{
  "d_model": 192,
  "n_head": 3,
  "norm": "rmsnorm",
  "norm_place": "pre",
  "norm_eps": 1e-06,
  "rope_fraction": 0.5,
  "qk_norm": true,
  "attn_scale": 0.213,
  "bias": "all",
  "tie_embeddings": "early",
  "lr": 0.00215,
  "beta1": 0.9,
  "lr_head": 0.0129,
  "doc_mask": true,
  "train_tokens": 87670000
}
Each number is 128 + 24 x the weight over the matrix's rms, rounded and kept within 0 to 255. Layers, rows and columns count from 0.

# layer 6 attention value, 64x192, rms 0.133, rows 0-63, columns 48-95
[[168 131 113 137 140 162 131 108 135 116 135 139 152 125 113 145 147 104 135 155  82 126 114 171  99 103  87  97 112 102 134 126 124 156 115 111 166  83 119 134 162 140 141 152 135 126 122  97]
 [106 149 118 121 174 108 150 138 142 131 154 120  94 125 106 143 146 123 158  77 153 138 101  69 138 125 159 103 126 112 100 107  95 132  75 166 115 101 140 111 130 146 135 117 102 106 123 112]
 [ 94 140  94 112 128 142 125 122 105 125 127  99  98 142 117 100 107 158 146 145 147 150  91  73 108 122 126 118 135 111 141 120 121 120  98 109 118 133 112 110 136 161 122 160 105 105 120 143]
 [111  87 162 133 111 118 148 137 126 136 131 112 123 141 142 150 116 131 159 179 131 100 154  88 174 121 140 177  76 144 177 143 130 168 106 151 106 114 131  70 104 139 173 161 148 130 133  98]
 [156 102 150 101 103 174 101 106 132 126 158 138 119 127 137 151 136  98 136 141 113 167 181 136 160 118 137  90 143 157 147 162 169  75 157 110  96  83 139  92 166 120 103 143 183 146 156 123]
 [ 95 151 126 118 102 173 105 142 120 111 136 146  87 142 138 140 134 107 148 121 108 186  96 100 167 153 105  95 140 136 108  98  82 150 121 141 146 110 139  85 122 133 142 122 129 107 106 148]
 [ 98 191  90 127  93 129 111 156 152 150 105 172 128  68 120 132 124  96 136 112  71 115 121 136  78 195 150 148 120 131  88 104  83 176  96 160 155 129 122 114 120 156  84 116  94 114  71 148]
 [ 70 131  86 143 138 109 129 111 133 112 141 117 102 154 123 111 156 114 146 108 135 139 147 107 133 173 166 125 145 136 113 154 112 147 134 141 105 127 112 118  88  52 106 132 175 132 114 105]
 [105  98 133 151 155 131 155  99 117 121 120 133 119 136  95 106 143 158 126 130 120 119 115 129  73 111 141 118 101 115  99  89 131 106 134 133 133 113 140 121 155 149 148 141 124 123 113 141]
 [108 120 155 158 172 106 151 145 162 135 118 177 110 111  34 163 179 109 127  89 118 154 183 138 127 154 189 105 111 138 124  96 107 134 126 128 129  86 116 125 122 130 119 125 126 106 138 138]
 [120 126  92 140 123 113 146 157 151 137  88 145 106 122 133  89 142 138 133 162 132 126  98 148 126 125 150 104 106 122 109 148 141 157 124 125 145 152 148 154 121 137 151 123 107 104  88 159]
 [131  81 168 108 122  98 110 133 138  94 148 198 110 117 123 116 105 110 110 137  72  80 130 181 120 115 116 160  98 159 156 123 143 141 119 166 112 129 130  78 138 157 155 127  87 128 162 144]
 [155  72 137  96 114 109 144 128 153 125  99 153  75 137 131 140 139 121 117  91 119 152  99 152 122 155 140  97 152 146 216 113  99 115 123  96 110  96 116  66 121 111 151 141 120 116 126 125]
 [119 126 115 114 145  97 142 142 108 135 133 135 152 106  81 136 136 127 111 103 102 111 112 116 131 105 135 116 147 127 128 133 110 105 132  79 169 138 107 155 122 109 118 130  95  88 142 153]
 [162 141 125 114 175 136 131 136 130 131 157 159 105 129 128 121 133 160 103  93 131 156 165 149 147 113 129 153 181 154 128 113 102 113 163  86 113 135  97 168 120 137 106 115 148 111 168 177]
 [140  69  92 129 141  76 108 135 128 130  95 139 130 103 107 154 150  96 106 133 111  82 130 136  90 147 163 133 132 119 116 123 143 129 151 130 117 115 165 153 135 124 155 143 101 120 164 162]
 [ 85 142  91 107 116 119 167 175 158 133 102 119 103 149 135 168 104 196 124 143 151 145 108  96 132 140  91 168 115 113 101 168  89 132  90 154  94 186 152 181  99 136 137 140 126 119 115 133]
 [119 126  86 107 147 111 159 137 127 160 111 107 116  90 152 159 135 162 112 151 133  96  99 187  67 157 147 128 151 131 150 114 133 143 120 143 145 136 157 136 150 103 143 138  81 126 110 162]
 [193 170 190 131 135 141 106 131 112 120 147 145 111 141 105 102 172 110 147  89 129 137 106 164 131 138 164 119 110 114 127 135 189 142 170 110 128 122 149 143 149 140 154 134 173 144 108 157]
 [175 147 124 127 171  92 148 152 131 171 133 134 123  66 114 161 133 123 110 135 104 105 109 150 113 180 150 128 116 113 141 113 114 122 111 136 150 133 129 129 148 140 135 132 127 152 142 135]
 [161 124 174 153 100 166 134 131 145 142 126 160 126 100 121 139 115 116 114 146 112 146 133  79 140 131  98 161 140  98 145 126 102 143 109 119 125 130 141 136  94 156 119 132 155 129 130 142]
 [127 149  96 133 159 121 137 144 139 121 127 142 131  96  68 100 151 114  97 127 118 165 148 140 127 185 126 137 130 142 130 145 129 159 167 123 114 117 129 139 101 156 118 136 188 103 141 137]
 [112 137 124 112 129 137 110 148 144 143  68 105 125 145 147 174 102 148 154 178 164 153 119  82  93  93 135 129 116 115 135 119 111 206 124 149 147 143 147  85  85 170 139 161 113 113 171 134]
 [139 124 155 137 131  92 143 142 129 138 153 107 137 103 102 148  99 147 121 124 105  70 136 173 142 181 130 155  74 122 181 131 159 174 102 122 148 165 123  99 131 122 131 155 122 109 116 144]
 [137 154 139 113 159 145 134 152 139 148  79  76 150 168 127 127 101 102 143 153 159 117 192 146 100 106 161 123 124 146 144 104 114 107 119  95 156 149 108 143 119 117 110  92  97 126 124 129]
 [101 109 145 129 147 124 155 118 140 109 106 138 166 122  87 116 164 154 124 101 137 120 147 165  93 108 126 147  97  92 132 132  91 130 126 138 120 112 127 126 148 158 140 112  76 120 206 163]
 [136 166 131 147 106 122 129 122 127 136 105 149 144  92 112 174 160  78 137  99 108 129  99 171 121 171 161 151 185 142 130 101 114 141 139 129 162 101 143  93 144 152 127 115  67  70 145 150]
 [136  98  99 151 125  81 127 149 122 153 120 177 135  61 136 111 128 126  95 171 120 113 117 144  62 166 129 141 128 129  94 122 120 147 133 159 119 121 161 137 107 116 120 122  96 149 117 136]
 [ 93  92 146 176 130  75 153 101 168 136 117 135 117  90  51 124 162 133 110 114 121 110 131 147 104  88 149 113 136 106  87  97 112  94 137 116  71  82 145 126 117 160 140 121 106 120 138 140]
 [104 104 150 122 107 120 114 142 153  97 125 132 118 131 123 113 121 129 113  81 116  97 143 125 124 103 103 162 125 137  61 127 139  62 125 117  66 146 112 154 143 114 124  93  96 145 168 140]
 [135 139 127 133 108 153 115 140  84 104 137 102 159 146 132 126 157 111 114 127 178 124  74 169 131 115 144  97 147  92 125 117 183 116 135 126 126 128 143 123 160 110 100  83 149 125 161 110]
 [ 89 119 139 140  79 117 146 125 116 133 136 167 142 136 149 107  96 140 133 122 115 133 119 101  77 143 132 168 118 147  96 139 146 164 122 164 130 157 135 135  87 151 138 144 116 136 112 172]
 [135 124  93 148 134 138 157 149 100 162 111 149 137 137 125 142 127 123 151 175 159 182 119  91  92 132 111 133 142  98 158 109  76 169  65 119 140 109 118 111  76 159 137 161  91 119 192  83]
 [159 123 127  99 100 166 105 128 117  98 154 143 141 150 140 146 118 138 121 128 122 114 160 132 150 104 118 131 145 163 137 157 136 156 157 148 149 157 102  82 133 121 141 139 161 151 147 122]
 [154  85 146 124 146 135 140 108 127  98 137 147 152  85  87 111 175 103 118 117  84 120 177 146 110 171 156 144 159 120 155 160 145 137 133 143 115 155 118 136  98 152 132 140 135 130 131 125]
 [121 136  73 119 123 146 145 142 141 126 125  90 110 132  94 138 146 143 127 151 127 114  67 144 126 159 158 157 140 108 131 155 113 126 132 116 125 110 132 147 148 152 128 145 143 135 121 120]
 [173 134 130 147 126 129 106 100 119 140 143  97 140 169 186  97 113 139 130  79 138 113 136 143 137 174  83 105 114 140 151 125 159  96 139 112 124 148 131 146 130 116 132 157 138 158 107 140]
 [206 101 189 163 105 117 139 176 123 135 128 142 109 101 109 132  96 108 116 107 124 119 156 103 164 108 136 127 158 125 135 157 136 104 130 127  94 130 131  93 150 163 146 115 155 134 143 116]
 [138 109 121 147 164 124 154 106 125 137 130 150 108 104  95 153 149 115 140 128 106 131 129  82 116 116 130 154  88 111 125 154 108  59  88 110 135 112 102 145 123 152 118 133 153 117 123 138]
 [118 104 145 146 110 149 139 120 132 155 138 147 144  78 115 181 109 146 117 121 136 108 121 134 128 126  86 145 138  81 138 152 110 132 119 172 119 144 140 127 109 174 133 116 101 100 163 132]
 [119 137 103 105 119 138 139 143 139 157  99 100 130 135 179 155  70 160 148 137 123  60  85 131 109 123 116 130 106 117 119 122 132 125  83 194 146 158 155 174 112 192 128 140 100 141 169 151]
 [104 127 109 151 158 133 119 132 129 116 133 129 107 102 114 138 146 121 126  72 160 146  91 139 145 158 114 131 163 124 100 133 121 106 161 139 101 108 171 144 127 177 145 114 127 121 116 173]
 [133  88 129 129 146 151 100 124 152 135 142 124 129 109 140 158  83 118 154 124 130 128 141  89 127 104  99 141 152 184 140 100 107 141 128 115 161 121 114 128 129 160 112 150 119 106 127 140]
 [154 143 140 112 139 124 105 106 117 121 123  98 123 148 132  80 158  98 131 114 123 142  75 130 139 118 161 128 138 140 119 138 144  89 166 117 110  73 125 113 143  78 125 149 149 158  63  97]
 [131 110  60 148 109 144 142 137  96 114 120 120 134 176 134  81 144 143 123 157 137 141  91 135 125 156 112 126 121 151 134 150 114 131 135 106 123 131  96 133 152 128 112 155 140 143 120 132]
 [ 97 125  74  60 118 144 139 147 176 119 108 116 144 148 127  93 133 145 116 130  85 130 141 164 106 169 139 134  92 121 160 166 133 195 139 159 132 135 100 135  71 139 117 155  96 135 147 119]
 [ 98 131  77 121 136 130 112 164 143 175  82 112 144  94 128 153 108 129 126 140 122  85 162 150  76 160 131 175 130 135 161  81 132 143 128 127 167 143 142 107 126 160 125 134  56 102 193 162]
 [160 135 152 166 136 162 138 155 155 121 118 113 139 134 115 103 185 104 152 128 153 146 147 149 113 140 130 121  70  91 108 155 146 147 152  86 117 127 144 173 137 128 125  85 156 145 115 147]
 [104 169  81 140 135  92 138 171 162 149 126 116 173  77 151 150  90 154 136 102 157  84 129 138  98 161 149 143 113 107 104 146 108 126  85 175 140 194 139 157 104 184  71  95  84 145 151 132]
 [137 128 146 145 102 103 149 105 110  87 145 134 160 141  97 100 181 109 113  89 129 153 132 163 130 140 127 133 121 144 117 104 166  98 145 115 109 139 117 119 128 106 132 106 147 140  99 125]
 [143 169 111  96 147 165 133 137 109 150 159 120 132  99 135 130 117 154 146 138 125 112 117 165 149 150  98 128 116 137 154 122 130 145 138 124 112 160 128  75 117 137 136 137 105 120 104  80]
 [179 108 122 146 143 137 135 118 127 102 127 111 136  91 107 145 120 121 141 137 122 138 168  92  97 137 157 108 141 128  91 163 137 104 134 100 114 115 136 126 127 190 103 119 136 129 169 135]
 [151 118 120 118 130 146 138 120 133  95 132 171 131 126 116 118 147 117  89 133  73 105 139 128 103  95 117 128 137 123  83 143 113  91 162 143 141 115 143 139 118 147 118 121 129 147 133 123]
 [168 203 149 127 150 176 132 136 129 171 115  56 124 129 125 123 159 134 135 138 144 109  69 105 125 117 183 165 152 137 107 114 168 141 117  99 145 104 126 166 101 138 165 142 175 131  74 101]
 [153 146 101 119 151 110 158 116  84 153 148 138  87 131 109 143 162 103 104 117 152 171 142 129 141 153 148 118 112 139 145 134 141 137  95 134 140 185 143  76  97 104 139 154 113 124 122 151]
 [101 148 128 113 117 100 106 136 130 115 143 120 142 157 140 126 100 133 129 133 142 129 100 148 165 100 130 125 191 118 112 121 122  97 125 130 101 119 119 118 141 107 123 112  99 122 148  53]
 [141 124 140 113 157 119 140  90 126 165 132 130 157 181 133 114 142 152 136 168 113 123 177 146  89 112 186 139 129 150 124 105 138 117 153 105 147 161 121 146  75 100 143 145 155 155 128 118]
 [153  67 161 164  77 173  91 112 119 133 120 143 100 126 144 150 141  90 171 130 124 157 151 146 108 121 111 125 139 151 111 111 125 135 157 112 159  92 117 141 148 133 132 137 146 120 127 175]
 [137 137 168 153 136 165 141 111 111 114 123 145 134 125 110 110 171 125 132 167  79 103 133 149 107  92 139 154 129 128 113 133 129  96 167 145 134 103 114 172 139  82 131 120 166 136 134 110]
 [111 114 157 106 125 168 135 154 146 108 116  83 156 112 101 133 118 156 156  97 127 110 163 130  99 145 123 135 109 150 127 100 109 146 110 127 129 143 109 147 165 127 119  98  98 128 195 149]
 [159 132 161 147 123 118 116 148 144 118 142 153 173 136 124 158 136 129 108 109 144 143 147 160 180 158 164 104 146 148 166 145 149  98 144 114 143 145 105 124 127 107 101 142 166 146 171  92]
 [162 141 148 115 138 146 118 119 123 102 105 115 137  92  87 127 117 105 139 119 125 126 177 141 115 157 111 123 128 135 112 109 139 131 106 110 173 136 120 118 132 171 115 121 129  86 157 121]
 [108 138 115 140 126  99 135  95 149 132 153 126  83  99 102 104 149 149 104  95 131 122  83 105 173 155 166 118 101 108  84 115 138  77 144 182  83 113 138 139 150 128 128  97 138 149 130 113]
 [ 90 108 126 136 151 114 146  88 124 143 120 130  94 160 133 122 169 158 159 142 142 166 100 123 102 119 150 153  96 119 151 113 138 122 118 115 113 119 130 118 115  95 148 128 141 144 120 135]]